config = dict(
    head_dim=32,
    d_mlp=384,
    norm_eps=1e-05,
    rope_base=10000.0,
    init_std_qkv=0.0408,
    init_std_down=0.0584,
    optimizer='muon_hyperball',
    decay_shape='linear',
    seq_len=2048,
)
Each number is 500 + 50 x the weight over its row's rms, rounded and kept within 0 to 999. Layers, rows and columns count from 0. Numbers have three digits each. The size before them is the row's rms in percent of the matrix's.

# gate: layer 20 MLP gate, 384x192, rms 0.0582, rows 335-380, columns 96-191
# up: layer 20 MLP up, 384x192, rms 0.0583, rows 335-380, columns 96-191
# down: layer 20 MLP down (transposed), 384x192, rms 0.0583, rows 335-380, columns 96-191
gate335 101:519506559527509433560510643456511538458478532474508543452477428461566483490574512545429530447508447498477463428483472484489513566503561443579440498402482446497567452432561561505462504539443508557492460490490438478490491472476496553490410497505537504453452492507545479578582569616394472444
up335 103:456486424455459512515475530469482468540529470455461443538562538443471378457488488607461485556552480507545469477462423538553530457562512498526485560496481528509473580458489520562522409477397503438535511473509520548500464508591401528481433595513456464460514490537470526515548496502462491458
down335 098:516498526425582482472542531518551506521471486499459498548517498463445612434510381551567502426437411524445549517512505543521488495524485487595420480503519528541548502602554525519580465548432505425485516407577520524493583440521415581491598525568458476531578521484509398598507488443495524547
gate336 099:484559531487460413582506482520511512576528503436500589529489436454467506480549470479577328563533494539506503436452563406404518582528473443517558440529533551493469522539504522508507437469423461450546504460471495484458519545591480517549482525422492433564492505448541455589604437477509428557
up336 099:504515451523519434512611428490464476498488436629487462612545593405422421514463479502530465518464385476529528449487475596450404456522479518506497488472473499539510505523537439541469486426431519531492571499446463474480398524519500426504470426450471435391577474517462490495589531568497578532
down336 107:451447499519455488528505526541520411498536396501542531502485531524454506435510410621468530490470582471495491502509488423491561555460455401598540544528462466587433447485538525542448442460526443477388526486526492610459551393510528508405516488454416512514451489439424435547556449505505482524
gate337 096:585554485442611562461529483498541609461536481557487494485395496450431471491558437499500575571480524585384525470451608625453456482505422539499472429523515452454454506564458444482528563584458438469456524518535468524527484420464466479547545492520439452542512534476476481472569622479525527561
up337 105:535404559536488505446490521437564551471561505545483417581476516521496508489475566545573496528464512451501492441522486496472553539504512498414493488492500471484566414421497541444483497457576431527542470527534434399509445475492399489415559515556497464455520446528511398410487473489560458474
down337 094:473450394467477468522531467461452518505470398532590588453491454539567463573495606532507569456504559588512469441475526620451486500464464496536542495515543526536503526523542462562519512489520488443403525486451425575463514532470576550505421388452458497459514571429556503560533534516479508558
gate338 100:471554490446494416495609441479521517453474443549522451486493480346567459457531481509465481494516429491497473510502494521463455526487564453498458439376546530466474475559456533480526410549535440507461500426467490574540506543448488508469510480376512623516425487579518471511472484622361374460
up338 105:409462617506531520492497536501446445497464480498484439460500509528428559559509458512555530496474531501529524502439468452490484510458511453438499512418484566492592532492335513501429508541526542441497494502544510596494504514613461569463434459510535577481477540551461437456530560512520518495
down338 099:493544483507589429466556449552551541478466564417534545513504529556417471529489400501483488518475539489572496509478375536446469406507537460497459548511520479441574448555496378463430469585472499511506490364479446514529542493470600468474509536431469496474442582490532518487576437493474498522
gate339 105:484501460487572510544515498513559424532459555421500477593446452550499451484528533531512592544458393552490432482445527616498459535542452445509469496550462498550473422422488469463577479498426479436589394527605523458440497619518472502471458500385486499552535542473531502545408520364464432490
up339 107:506503486493488478450426495501546539451539449573408478549508630623473470422521523402502453540446469498492593464514553557445514479500449485480485581518503461442497556467512537499521446534525554420425495557492508435472551553459526562580488571589456541386482529443557488411464458566476491496
down339 108:495579480523484523461512452427529445504474475472502469522461470487572483519524441527543456446543424380397544560542530472582496581400445420431501522472443467490450557468566437473531470501517463505465546451552377460520579438467452512396460547595459505496549559565547444410547431508515492556
gate340 106:452490549579477489514489622497496497531404458614553504589499523483509578427512462551467447508541463576466436609430523488562476504467592516449428468546547495518453522535491568528490486497451565496536471511498433422519501543516509461530423475542460501538349450476490465501503475510484533652
up340 100:423459512535470496518597515557531463554578565388498525460451497477510607443468592517482445534452605484574465490428457529492556517518488538524578453525514425473563474421549481494525487529498514577445466409538491554439565462453420459416525473556533531559521386531497504604527529484388502422
down340 108:515463597528526530476559480546530495523521440507496436574485446474477522511486480473540544462527482566393498516474527536544449583511504491439442464469466469451562514448505532452512446448542513479499592578595529430464507502453519527451410552576506465452510461493524579540573556541495535420
gate341 100:560472537485461412437498536512506461520516404490634569487491495428608586575479463428492533434486504350515503466515433496435519431499559564487469555476504567563559504490480506549445433465421404522518481542526468585437531479478498493564564479508476496389518537450548517475528485436525526583
up341 100:424514492559463488367482484498580431499537469462502468483487517538408496495452494525496436520550521503469533500454558462467509481533492470409489535456669601523494492542543480476562452490558454572594484518492542555499569417496479521495574493549494461525456526560527411419517524477534528470
down341 095:575473489571545498536479507455415531476452549542545491547586579503525514501528512500535505520550599479464471451522465562525481576487516506550544559579480433535455501542503539471476509435527540551411421525529507402585549432536517508437524494453431432539516481488443502560422575490495471465
gate342 096:433531515544548482517501470513555517534467477419565506426438628504552536516595499614503481497458526505389524537464518496458501583513413553464564499484424436521371531534410545512554589504602398516517545480390562528543482502551554498538534541517515554541551506519523456461533497506531500503
up342 103:488534560506434505454517471516443473464454603533480445519478553498499427438472463407468480644490574512595485522584434441545487475446393497437515497454497431505483428474537528508539402476500612420442567389533435503526509519598579511526548521461473503477525518481484520444535566363488494425
down342 095:527507416425513573507504568437566579561536473460570460541515487542459574569501538499591486464483480466487479525444580524511574559510559598537638457372499486445573427617510476468528558573512476554554407530503557504535522557457499538531473576513502494558562517481483523390453429591532507465
gate343 097:452444536495433407439466461542540529612470465577578530563610584550446575520490467560523376587423526627467506435554490533532490568506474522428529478475565467462443459536510500500539519412491531478500562486432524530520546537456450422485530532419455474402571473461404488434592479525569522506
up343 092:571448579604488433515585418502418583459541517413526525504530539477501429501481492561450468555466423534536469551537565579489547541454483457528495460499472437573458507435466489496436470474536455449486590550452477464568464498540548568472478523524550526495440553505492506470391441498403521537
down343 101:529511472516522473427448452564405421555562509479499485465578401395502472470522473474465464488419450523485448440519396518517546510610502422419538457404489584576486585507517471556464403514518519511533518459535528519519535506509543370505567547542481476471536470503566426520552388551436572516
gate344 106:477516439520484483435569556424566511560608459431552500603448479504514476464522532574521525639502519535465526509631503571532484480428426457537493487472547510441529507490455464488485579496493608511445490476463522549524386489429461448538571495513409530576512407525577478599525418587461523395
up344 097:496524527586587487409482472523412564513575533410476493493443489443534388503552548494567439473466568434452485409524562491428532609577525479433515530533504512455543412545567524469489472504342537474505579533513516494468470464545465518559497553493446452493473489628488425540507486536499450498
down344 098:468537521407493541403449592530557464584480522560422550458492440598579510504441476390519561591566525519517451506522471569439542564510464445477529431485525610575505554510498478421585437443458506477482437460421488504567571420487446528507487482464589523510514486342505470505527412421516494531
gate345 105:408435464489524520545507602488537494579433577505552602473541503389571419484485518528511424477473553461491518489626485597504588473453498481499471582444550570518504580576463518546483462582528384585425467510534475510429523509464462484511552395476520487503526418496509449439485496441564448476
up345 105:517486488488563497450469478491514447606411467573460572465554454425571403421419455511475452437454606481462448611546576540430517553556557497453452588437542511540519556532518541427583438601453480460509466488403542519582553514436431434531427506483489556481542487507512469510577505441605498468
down345 099:456460545497487441540555621388444554536486471531494499459546543536538480522495554501595412577464517498482603486521486542482504501517457512531450464458519487569453546526428523463504599448411415461597532462453454493494483413411430480493448453507493514502490478522496498543575516394448471554
gate346 105:558536511563456548395465458526455498540526469523538432467495492479479475457441431556400619646510458463456473478425448480471499447475442418557470514444428513478509493477468458548447511399500520571529566420442483513534449530439524463528547405432566518518491385536501487584482522476459423571
up346 100:399541576534475556501494468540586563537432518512534534533541486517524551453417525459491522503509478525472529534563487547487433451544479535550539451535504522494488510515523538447487509467509508423554581452466458477468457467454449411455452593578505490465449441503539448488505524549489392547
down346 104:441488552474511512512485488569602547477498512422468569526520509495479516442391432463466457435406484556525489478463456511532453547394635491463528556446562463536504431525547572493463430454496523601469493425492509487435565506489518574492444535461418538514612500562548573505495455434533562453
gate347 091:548491530510511477582463494443455469490490410452498521479514533398390497435500496497542478470578522523543491510553495493468363509533493577446492495522593506587467477429424526466506459491414487525514509489520474459548470462473475578515430575479485590490528421431440460494543555491390560467
up347 090:536452521571532503479543461457557510461473525463499521529589528534552547491532551506507441533504598465500481460498494501425494503488504583523557511496529581399553604515564475493452443459460385532490466505437525444543520495514513457526565520541492421450496494473463433519531540578567451535
down347 095:478493512421586432563426596457462467500441488500550487515419504493580528485617503517510463532451459496494475508462406493473463556392479503490392505483401441495513520391515553438580518560522471571515454489454493533483523484449439562568553455497500538480474406498506497538548541513448509501
gate348 097:553439507527463484484481527429530456464490523361490552489566459536462600598527453470468553488455591463548544474585535549483449452508536664480565527512464600469541453465462443494524429443445483480441496437463555458474505492567494499513553497510450403449412475500592519541511531479527485484
up348 101:557479518583459556541416487528528458506476432557484544519430508553466539464554489531358547482595404479519433460485402584425530595543438504463551475442497537503405458409547497584473530460488494523517460510481397539558420466547470575499517389583459568578540511521493465544576417467559567499
down348 098:440544431442467468547486452511478506526585511490549509552432457358572398511556464599552415470589451481466546535441496527537484518486507453451578540591529473430522513419470531561447508527505555513514445576579479505456479434437455533482583581499570461491449420488554471523505597480531495458
gate349 095:469539445561570547426364590488537461548489470462449569472616475565519512475549516473534613510399471600433428477532526543547514478535547584426600545483553476611482583487591457541549506488550453524495486561487605578438420504429438529522487489468477447490543476510408517538475502466438464448
up349 095:426466485632544469482494523519548568482554511518533520532424501582560520529517514552494507419421487476494498506536524472493522526581484524501481544513499451507474521488461534563541474611499466459525533486517428568492599512512616479580538468461449445465553469499396510571444567479511552445
down349 092:467516460570482589413493610490555415513436522532390480456482514439446503481462512467413517536488470522432555481500493425527412490518568537446531594534402431483487496419504452452548457461470509439439442484449515504434490477537436586435444576494602495519573534464406524521587549465519431450
gate350 097:471509534519388472459489560597469492446519525559473456480527458480487463514527541457403547548441510575439466518477385466598444574486471459579476494472474461457568453499545510530541530548417473525531435488635492459450516475394510601521524458472598484454463465602457503568566488531446478539
up350 097:522543568485534502559588495583469516476493544540458447491534524403505545560491552521491472534494476530483571394534516474528524540485455503528489490448456382514472426496419621596486471520490516561613532440560534462509591556520458499499584496401429486503440539513540504524537467536442475499
down350 097:446483543539463466505454509478443427486513391468438553381491496471528469462422513601643492457533537454554544536440480454475522481468468420583398470468476518497512531425608433479479517523578411521429486539457531550532460574503539503456438461495565510547563455486489521508472531511518462475
gate351 099:507523422457534440503497384500601447579471437518494409490544553510434602476379540492480475530448493505597485419496526569591386479494580473460500497453507544516504558512470464482598459532652563466472469405448494450505527551396448467473515509520484518518501551479499488516628542485517518421
up351 101:591466495431416572526481408588446490499588467483411500408553584544577487539411550444568438501533595525411482454507468584504496504524549464428443495548484479453549468543503568532491448517578520558458464555464547513503528471416556466417492559537491499573539502514480448463583443534502423562
down351 102:450512551394484487554502606525502452480566460488547445538522460434502493395514580444435489509501482430472481496543535451383515583552443525535490550409448395510480461484492548457430520527497485478447504517491536534539505570452455466438529545438542518415430493453445508521516487482525471460
gate352 097:496480388419444497522455516515459544480478522437468572506511501546497443521551494514523537493536641476428467462424562624498528549492523461490474472450517513401516512454571557504482511479451477462510512485439464497566549511495493448526547458538497456517405466455526594503539525545578481467
up352 096:554479497548505498451614543527525517478473532462512515557581503567498481566549499509468478522433460500467480475512606554502449494561522479491506547514540508495514447528506458574461449545555437477539513549530501503484633512357540429423516626505617439462512559515463567384418441439581486512
down352 097:534577488450487477535574483484616476454488458543511473520518596552469424452548475479560541600470494583540529480463513517429482470518514512530426452485467460577464578447557488497481519425414536570461577513536545573445528497436514503543463473462488419493469561520608407484534432488577563402
gate353 105:487499460580551460485467491518542474517581516481463468514403513507540481532428572526533496584518476548475384543487465530545490526475554393456533471593507502529471466408572531467453509423426577422518469463537548456591461543523465491457558514529516505543455477375483416458524533522503443482
up353 105:534392394468413503450483528489519491464504519426463540445583546496544433550383545535580441503454488470453458567461512488549529538437456531624507459480502486607512561353505536489506475447529515540395521564524497495470515491571537430446503554532614483467480473566462492564493567462554474539
down353 096:478565551550501574395438381496514525449503584532566531469545588525579515523481531499509480496454468497549520489501515517549507516551464478536494441534498482548506484483427499599363423453471453477534492517546466560489520457480459469410570509413494517463611464473499547507437524541473547494
gate354 099:461465474416477470581472513503495534435505569457469626542486526586482532518457524534469503471492470539509465454501469481432429466481452421403512485446506449509499407526506539480413440529387500525472439446528576464570608578534588543509514479448453496613520403522472522535544499515430428475
up354 109:509448476547562523443480505505432591582526571459523590467523499437460400505510492433622472474513514533567454408523432493441595474472490541499507527462471515456503467509423497522513400470540446484453404542522489614432536509417552521440547456443532510540564433493494528407493537525494540473
down354 107:576556526550619553419569501508529478489481464522486488468483404486536456457503459464510465458557571500519386470543504485506529508488451466534482554492504524492536479557481574410486497513431478503491425439451487490438476533436482502503525573511528576566638529593488451384495459553501501550
gate355 100:568452436515440500533469421481560494533495483409466522550528518474397540360543501504555409460472456606515433515462468459499467552487481484523402526498463457440554433557518492418439497506466450493572466493550521473507534490494522528603463478437520550527515556504402464538523433471566506544
up355 104:338588493511539489492465488591528472436511620482510483579462492504523487462475452458512537521450549517569393470510472498490535445466522523516445519545549425477546512470493472559456577449555509483439535522504487494487501497492571494445548572535460514515520466464584503570513546485485472469
down355 101:527482437444495453480604495452398483421483552563479412543517535524532452485490487526519470445465509531472502544460540527419576492470429463578478564562450422442551541520540452482522562510534464471508522556502562513497521508553535427475482431471475528532580530431469455474550535535547360492
gate356 095:569453485521530493459447492577517489484521530586423515524516484512461474532540410529510484491526454521515439527544548448539522542499505491505582507471434483554479444557577629500437671394463541590445499449437499448425506496491439478463478526498478453590543483559458450573475507495479594496
up356 098:450594570431448587459528489509586389471515521417543442500528581558494556528475436566520459530530490505500443436492536493554483558448502469470450557501572467473517535550471451477522527531595442548538452514423407522516431514572477472518520562574567534505488422538500459548432488477442493550
down356 098:522446460574525418509520441387460529492583520537497525434501547541456464499546587417462499405474465500474444486471501531459538428588575519502518522573513555521545535479535502417468477536519437393583437608698519529471486490489485515519447462490504571452504563443455476476397480495482532537
gate357 095:544529468438499539541538511444538527467545561447517494446416384363565526474507517476536436546662541509613515445522520483474539502506453516401510487572493461532554467512446448512470477542563564460593502504508441480468558476638515448488468481469503538581434440451543407545404464488447551431
up357 096:484462429516545521546492559456509524454536480505473511617518458462506491481498593500495451426485526466406432473515507505496506461440456451573603433564499554426528461531504444515530435512519497497503516566501534493560535454494512520426451387571521476456478522515487524487446402478423467579
down357 096:587447472573464473627542517536441539537524493453439525547529542532476437568524604502556533515511514445384604523479466523511524561422493541461550538455436544613476592414513498519454542509428550508539466548403520620463522461529464549392565514458488490471508466494438500459519585462513467509
gate358 105:487633422435462503486463549482519559488475582516439548487427462508526599529479463580485536497528498534635475453466528524410554529488469465570581455484404529511468545520507471543512514437439492509558467517547469523478437505601494528587477466491465462506416571477555642582527506479511470540
up358 105:451469510484482474532580546503474470547575619437550457478541584476426573538474486479574523493506607511488476521434484476420515571504475496450520564471494544581524501437547407454505544498523436449500458425518552535458475534596498536512405426560556554545449434487492469515533424437482411580
down358 099:531465549523452437510528593550525601441484505431545422491578622488394532438464548477529558476445457467482417463459463471487536495531520430461595592471470558476589484481546459488507419577498526534528433491612453520457516489536439509547438439582524479553455394487421486568560498514485526573
gate359 100:567649480398463532504464426569480576516409542477505523414418509410571437473503471568524492482478500531522466482524496423479495485544564478448500467378540537564513524481464545475487487564488550489523417495429455502515576555518531544546503432427427449522528592514539534469518469349379508483
up359 101:446465498486524425444451493570503504464575475549441521465428534463577564544445513519477622548560540470529439585453562501535427481472505551492547487452457563507538413516456539579513524500497482582500517473478506519478492438495544460498504451549470498473473438434543586497461508512469539515
down359 099:429492467557462476440492565474566553449529529448494480454458480482452563500466468434541566522342554626467477471510592475420415476497496527520451636533451576401559494507513453524561461429613551480466396519501564526513521538494551592497584505487546482573550439457462447434490448578527580449
gate360 097:505551467497516509545529664547515564569496544591533431477568452505496549510515496498515587511506421530457534434545539455559444447447544487551498525495535451580498522602528482556556597536467657453461486584533482535450513494460482455451447501544433464398445454580593523538513494528542563463
up360 097:339497471463473519556539456432517491519562555522510474423435492541548468533510510557480503488473619505476541527420478527535511443480496537481473511414572443514530467500524523470535553472423505523474478515485547473584502534560479463541500417472477466501498526503389471495562587540405439492
down360 092:554495575417587523570442544527510498502485510480522489563579381501450523414577487493559466519502467499413531524480514488497452461461553469546487566525553500458616500555428506530542536481570576438510513492529421532591432559458436593543551494545473492552420397494501515488462530538471443508
gate361 095:426424502517532534553532518527436418539508549389481401549575465420429404494614454534516488519468566536468527531474432460409504555536420437490476419575542503557487464565410556513493569438516497483493519534517625509545465574448495426580481514576443548488454509488589515588508537572518578527
up361 097:522466471443469612424555484463532449520418472396458560518543451557505462546606452598523416406524541498442567436494432506507400581569482523490479452492443517451545459590422566496542528525621467426581561455524467460439398420534496491552481547532559490469522449459466552498455518480483551548
down361 091:445458522471517454492520403428467493567553552538413481436456552466465504383543562486489547534570619478518584473539503529433432510410646499571488519501471485516487554505557481569504464513494462358482475490480480519533634532484464557495577479479449603546445513463466503477567471415504530469
gate362 101:502555560527474593487553498506512465493376509464616589552502585522604582522465451593403467582466556603468460505526369478496484501474535492461534529530534537482536492517536525541456525453438574456560457458497467579536502488472409535485559546585474520576442495561420495507552557487546436433
up362 097:591408473527544449473503509471502494573471473520450659484539502469432439458499527562493538604580499519546520498463513496469496562533513555417542431448523521531544436511529425556577494460517578593596500470461514419461578536439535574471597527548491474440480488536386560502572489633560476470
down362 102:567524493524493419384404466517478453503492483497491582506478601452442530462638457481528494472447512510576520488603473506397404471484544525496522383456505450495478552415487426488509587503533451475577387558521544506416605494463464519499496602536559567534512521496495499422529519452536440478
gate363 108:518503505481515480513526574495469534516475505500557588496507504548400479540596499531442472518437530469525489542531520551505512471442505566503407481578464530503512416601466434516503575483451509545486471455464469500495544451460472415480612470469452459551573522444544479471422495504416513505
up363 105:505498513559585506558508428468470467604527541476593512496571456554517399486531489508544528479510583469459441494437522455538504492595599534532506572536468502471571408574555514509492491515545490477582529547523437543476512490508508525555530479513574478418493548477442376544479375441491490525
down363 106:488512554554472516549497570568509530486450544490534547471556598507506469547580520479499492449501451550572496493398458419700418463497500472585521501535563518493519492501562556404476538550398355597468523470509463390513502492504486462591450552418566527507605489460593463504419491487589557557
gate364 090:524484485443434438512494484553412590405505435479505449481541568448538478489507456583454452539498525559498508528576491464455482558460485535537488453480430432419575567546442541464459441520518438483464401501561502510517439465474476533516482514522494539490506432473514485487527423530522482623
up364 092:522505459450476499555533489505489622472474473550434561408429534409427513468487526437464418470462463514500416566583471559632536446499475506415485411445469556475532548534505570534580514552453551463526527540482501501459501480486520368563508463466485455541502483518563581502465541454401565489
down364 102:446464540483510485581446581538460495443497439491478452501472474438507507547600545468466435503534517328456549501498565457455443590551485502500534570493544477416594509421500560548428466485454550433478476510471454528508508446463446529501461474497462522473584456481533677538478470469481443483
gate365 109:509412501472364605517520537536480511430451524460451535540408586592635517501585536523492408519515397517539421459486452465482461443587548498439418488534445544499482498476458498525488543449390577531533458538553472568507531553498511470453497423536386505530498524498522414533545585553478454483
up365 090:541520582493456506522478388496584483451539535572505500465566553513489426489525454464580386539413502472460623502424578517481410523503614398454496552554494567452427510498498475506556491559534494540452521431491465452549522557517417496552514505425457474501587604443559482512500462514486514547
down365 094:448570461527584461605623526581528528465499553455470490428506517484535568544540620526424399520539481534457448511519591530456465467543516453412451567475444540432483568484531515446467487497541457535409410567512391507525449517370534533467478463528490535462522517536466553504579504509515526472
gate366 095:458539474502464422460539543520501415521536558523370592517485508496438473485631493506539467498496453484522424573526557572492422442378520540531503488580490498579465472520508413487429551525470486504523505493429525482530499474428556566472604508543459499465476523464486436503543538556499494478
up366 092:511418520542549476453457488502524500485475560502510517515499517555493392471555456508518578558473477508423539526590539515478436507484493469496482565408546509428473564486474552485483415560631554473452445473417470548564432532532433577480451553486505499586481624551601506453580559580536521399
down366 101:421444425529517519510460458585537514520468541510413495614583476504513550493433395582410517405552504505506535535488547489466492516560451563474439472567480495487399587498533515524568549565532509555473467451467508465504449487522440428531421499460496554512469476554474548541504489484477460544
gate367 089:498518559464522406453544454572511468534527418512465502484630452446489480478471486554465423523534548492461561565487451441543417348561585467479506543606453404528416507608415495490525454453457470462481396538475441417459552577539469520453421485493498532496462526519597441522598501536488469567
up367 093:540518490508473556518563441493470495414584603539518507517452543463449456513579537464551413444491409543524463581543503492499611529492488586459489555416474507549471519517470576572478510446493550594517504563522433506547535535533570495512567477567482579473492478489383477503453516492600497459
down367 097:575487540518459462464482486457502492548592428459467459522572458495551455552542491483485519567564574528496468499456487496479420443514477441540585471585462514529422519607485465502528458487444462506549447558468449458471500561461557548458393566472533554495470566474546441517581470471438370503
gate368 099:519474511505545619546539515508501474569506638468545575567491519553502568500427479412487496552371574531476503497554374490522503546518578390586478500480535491474480521485472580561510462445548430529537475547519500485516466510499575538455446430497451440506509572549442438514533526551487611561
up368 094:503467486542440576583517509488450442455482465531544491540527444542486551495620535362523499517510546447533453482534425531466510456461510511472571425450514531471473458453477515542518522472431452577508533546506519485462493549505616555570506440553561524609551512533531488468539489476509467627
down368 094:494476494523453523514558542546473487551487515471549425467527414436446553539480573520463545619429527519555538423484546411486443586549470535468429616539463548533541561437525557466466579456605498490365442523554561490430508493577563430497471508496459438509477518507600491494495427558587520513
gate369 099:495520458477444493460531541572512444604489460540506505464513425480517438544467463503497495427481510575506452462545484506566478472495529508483426588463489562450530508620599444550463486470363432421464531419492617474479446462521492505528488436521550503478531514597634598501548519386472390469
up369 098:521523470473506539528499423532501501535499541520598563548492377565540517488487517531587591534471435404492490502430546553505568518499479529517480503493409509481529526527531487381522462402439435579576434447558563511488464555440559489656430484544495525505526461422521524505505475527526539511
down369 100:505561520531479412476587508550433468535503466482462506484581423579587504589559616636552584517550554542466489468564517484487519496488496542519492601570500542520564430504594484442542479539498456453545468480538521497506487455445519486440531419437556441457561605546484493528527534551537513513
gate370 103:485524529455408511387509504518539543429561469489485477538538552511534578489551581465508517468490506575488360523462485582549525462523622521483421493483490600549552549507420602548482482542464499510540469521588549547537554475548476519545524455407489441506502492458491517409579518543486529455
up370 112:549535465484508427503522570505440455542562558492436559450423500521433509466539565547484489575503431499592479540387586456550410509531502485447523470524552521540405519454497548518486552533643531563519472499512427407472495455559507529520557493424502476419500539534460532585442523553510561496
down370 108:436510450391404445517488456495506564486502526563446554433456432531519519364476473546522433560512521425504571471439518479467602510526459537419479473547553520586461550445543500532524508585579534506568422434494507528585512620523438554504564483479559433485559526548460457474514467482417537481
gate371 096:516541476405597505446419538477443484555433519530439472530550559498542492414529437476484463514468541472440528443510476545393502461474462461437498546513523462543448324535508532604530508431522490470457497479495519578466464494468573565505607481514544493505477417491531495487514513526428581486
up371 098:485533468514575563560531462456523483444552381531465532524546454465496468472555578542457434544505518397506358476570563547496518523469477524452551550537542445467430392486480492412520463514522406502615476621406503487537455485462531525582516592529565438553471519567543457581410558549494415553
down371 094:531490553510490478509446518437550474489503503498570556534483409474456499527452524441525507470534434433456551463532512402460492553578492488506515538575558488413478547526493487492480392462518548510499545386437503496441564524532555415517386428443497492433476546549488411524482451545479528516
gate372 098:504457445483423503430464512500530428531463527591595455554529478482476539403513557461500485519485475556547427463556480558460370512515544524428482545498515458508447428493532500607411503462486450472408459486581486617541599506440469436468405523474521611513558438567545594505545490459483536522
up372 097:386517516507519448563501468478436506548407503418530444470561497523522542528505495480634424539523492466539631504464388481560536535529496495521425473475536561580506460479506571447447568422483476617450547498481517563502430519508481494516502388544522452535472525429466383494501437504595497396
down372 102:502529523528522579526554535474559501462518550460590536471454547461442463542426442530479530445507571566543412479467469488628495501476479540609441574419487533520502533452437413505506457569522361559462446456408427510407516447516431535487496458432581452493435371515509450454582468440639507577
gate373 094:448470533460468502445382529429546440549503570480442490473459521500437610532409609506517517606546502537462406523506503602512493397575522447487515431550498435520554567502494424535470485536508555518557600499499541466561479453554490571518542485535608516490478416458501545503613549438456570506
up373 093:463554576640559452476361559506525464441521463481455551492445451502468485462446533566512566444479550490535532592464523482442481551443506593415466507532441386448436564533530442436517504488466503578457493408505517508541458490489507536595577453470510419503595535542470518500571504501478581505
down373 095:458511459481658591500528495513561464501476494472428646472506515542502515449502512505513452473458435487489507503580518425513480464529501584502502521577527499454529487475454427486445520529576460443485452462438458411536440501458507539521483590556430505498431514453481473471434420495522456520
gate374 105:507503442458569572621466557523518536409531431430548515491398536506505524460421514493521447514482505522387461567521526503393510480586447525556507499486531589484529443557489560531493469483551492483504526580521567475411572531504602478548482479523482507425465555442498489521478449486490583470
up374 094:410440463463435540451465482616462490523479514563569460513534547458403600478512590454465558479459483476463545481456538493442485501475499477557461528388416543573500632458479474521463537530493457460520573546575455547479578475550445473548533508447511398399425546537496473465562452532449482546
down374 096:394456417527517511525478607513492467582486494491527477434505445463505530485495474460497432561421574563498449502502564514418474420492496509582524445502459453426498419576496537474537514455548498468513592506329487486507491516471551530516548511452492538442511455451492480475498419525483536430
gate375 103:448446501576502436454448415519607512499526500439440552417570490506572438480527491417496512590450583474533389575490490613486523565491625554523546440509552489526422436427490571485403455488502440437509441570463459490527491505512495522418537490431518443491479506501531577416442491513491454526
up375 104:432496533553595493551562495436551455503512521578468533497549493488582550548523522533509478527551454582557380524552481467544424472524550489600535491497557406503537486390544478547482523518594503512510576499448508463456524409521539545493514528480438527458526542476409543529600537429371535486
down375 100:521572475479486518503578470461473468452554461576423450496572510550469562536509523513494416577521395533488504555496525513586536491450512575511600445448486505523501467473467485454574420493500521469513510451511523461451582439443635561410512532473443531454486465482493546584529563478416538489
gate376 096:443590526500456524580422427408492414513506448481618416515519527493590537482520491494503482567441525563578507498542420499596458554448535451567505562505539496519532494559437517497464505416502473559519508396503620462492454454506577406524521435412448496516471413516433493471550493476449491520
up376 102:391582510474538637479544387510481424527521476434600522488465524425409504410508543434475517549497498558548481450563550523539491581453548483519429464469513551580451539574469541487571506522555477494478535449580540544513542485515479545488442450526559543601513472541585538415517555512527420490
down376 099:513522571548507494464558542395568533510455536454428449492540463447499503489482491478480509567430574460498485459513520459577526538451443534446519486437505508548514403519526503481508469522547498457532506550425476552590530517479423500438475528413492503514610529463508394497469492453517644478
gate377 097:554551517472546546501499540464393506460438598385463554540529561444514495512499462522553465544481533500481464572510429484596461550463459544456565454556519497580560542495461491517512497543526519425499394570545482518607540587351479466497497494507480572429491479444415306535575524501428494553
up377 097:451472524484482552513405526475486457613449444492599484516533635477458617482472540538489503546410462562489452479497583488448546560504510421519504421433625409365553478501464540595499574468523522474479492483462512430603529427422555541526496543441423505474447456516508513524460449461509493447
down377 103:564511511500504587397480480440550361456499577485510529474475571496503556572508531528535468546484465470387495461437487552517528435477445404507491418513505463512508460534534484475527555532495508470502573522417549605473483369469589506522489552520500507475654537455453401493581465527448487558
gate378 099:427511496562520447519443476483598550454469520451502479461485564430528454515473511477500489493442504505442455395501477517389470458581543456512468527505487330409433505577500541402492391510550416523517465529465509525473615567510452531627479487493420432506499539437448469520567488513469487464
up378 104:508426524412440517505496475452482452499475536524515542458496413567387566468555496503483586435534429607503526630522497580458543420482520500508450545466623531539549510481511503546580609549556470559504612411496550461573464479488518579529438470505518568476463544437492494394555521486569549520
down378 097:444547526603487475573472409583567519431522462561516471519508484546431543520478502446472447490595486486441578445437505451470536544545498547413568489552433441467587447554489464449413475489557517574464503501462517444490574359486447540439561494563520475472490491495545692636474470443447508467
gate379 099:502542447520449542578500489462473529555565530605538590493496427455584490466439548522481489573557525612493552545514486463473482570494483457449470532452523556489520460349489487539462446487509563562502480449481459429592452467532519600502567574497558508527503508506454467537438547492473484478
up379 096:484486560518525546505424498472448510501620398490484488441515401557444497557525538473569529535549543553502515529566556610541442467475473535519584540472461593451481466459410489587544512468489610537424487629555359553414454534520553552528541454530462472544453480543486518502477416423562493520
down379 101:491541435475528437568579480356407528448486509556521534536431415496506449475552560546516455542506588469600475547539525467417543572525522525554508508498443502490536429516482531481495427524534557500503526469599435465481478503528418569507528516486511521399504550542476452556499526482588565458
gate380 107:431489440538458403487495438565465504425510564552511551499526525456523491517489487397497482619476547532397465423501451574400490451469473605575569405555542491524539523576480535600568521462518506485513450479469587499463483486398519442547402451527435400467536446517499495539493527534527518538
up380 105:501507516525503501481471510480504518468490492510471529480540450421575486502498481452597469482493493496512512565574449383568572549525553482583536488434463532528547492587470512475465437542525585527450458454505471467407489535469479474409511431572528536529547565488474611539508433419627503571
down380 102:410562453504434561479494458493488555468574478474470493500511506499516482490465488459494482452521516567553567507516501417614441497502512499527582411546493409503497522590497580526530443409463516543574527495383418501522561498416487499535545543534483489474483517448402553370434490434470436467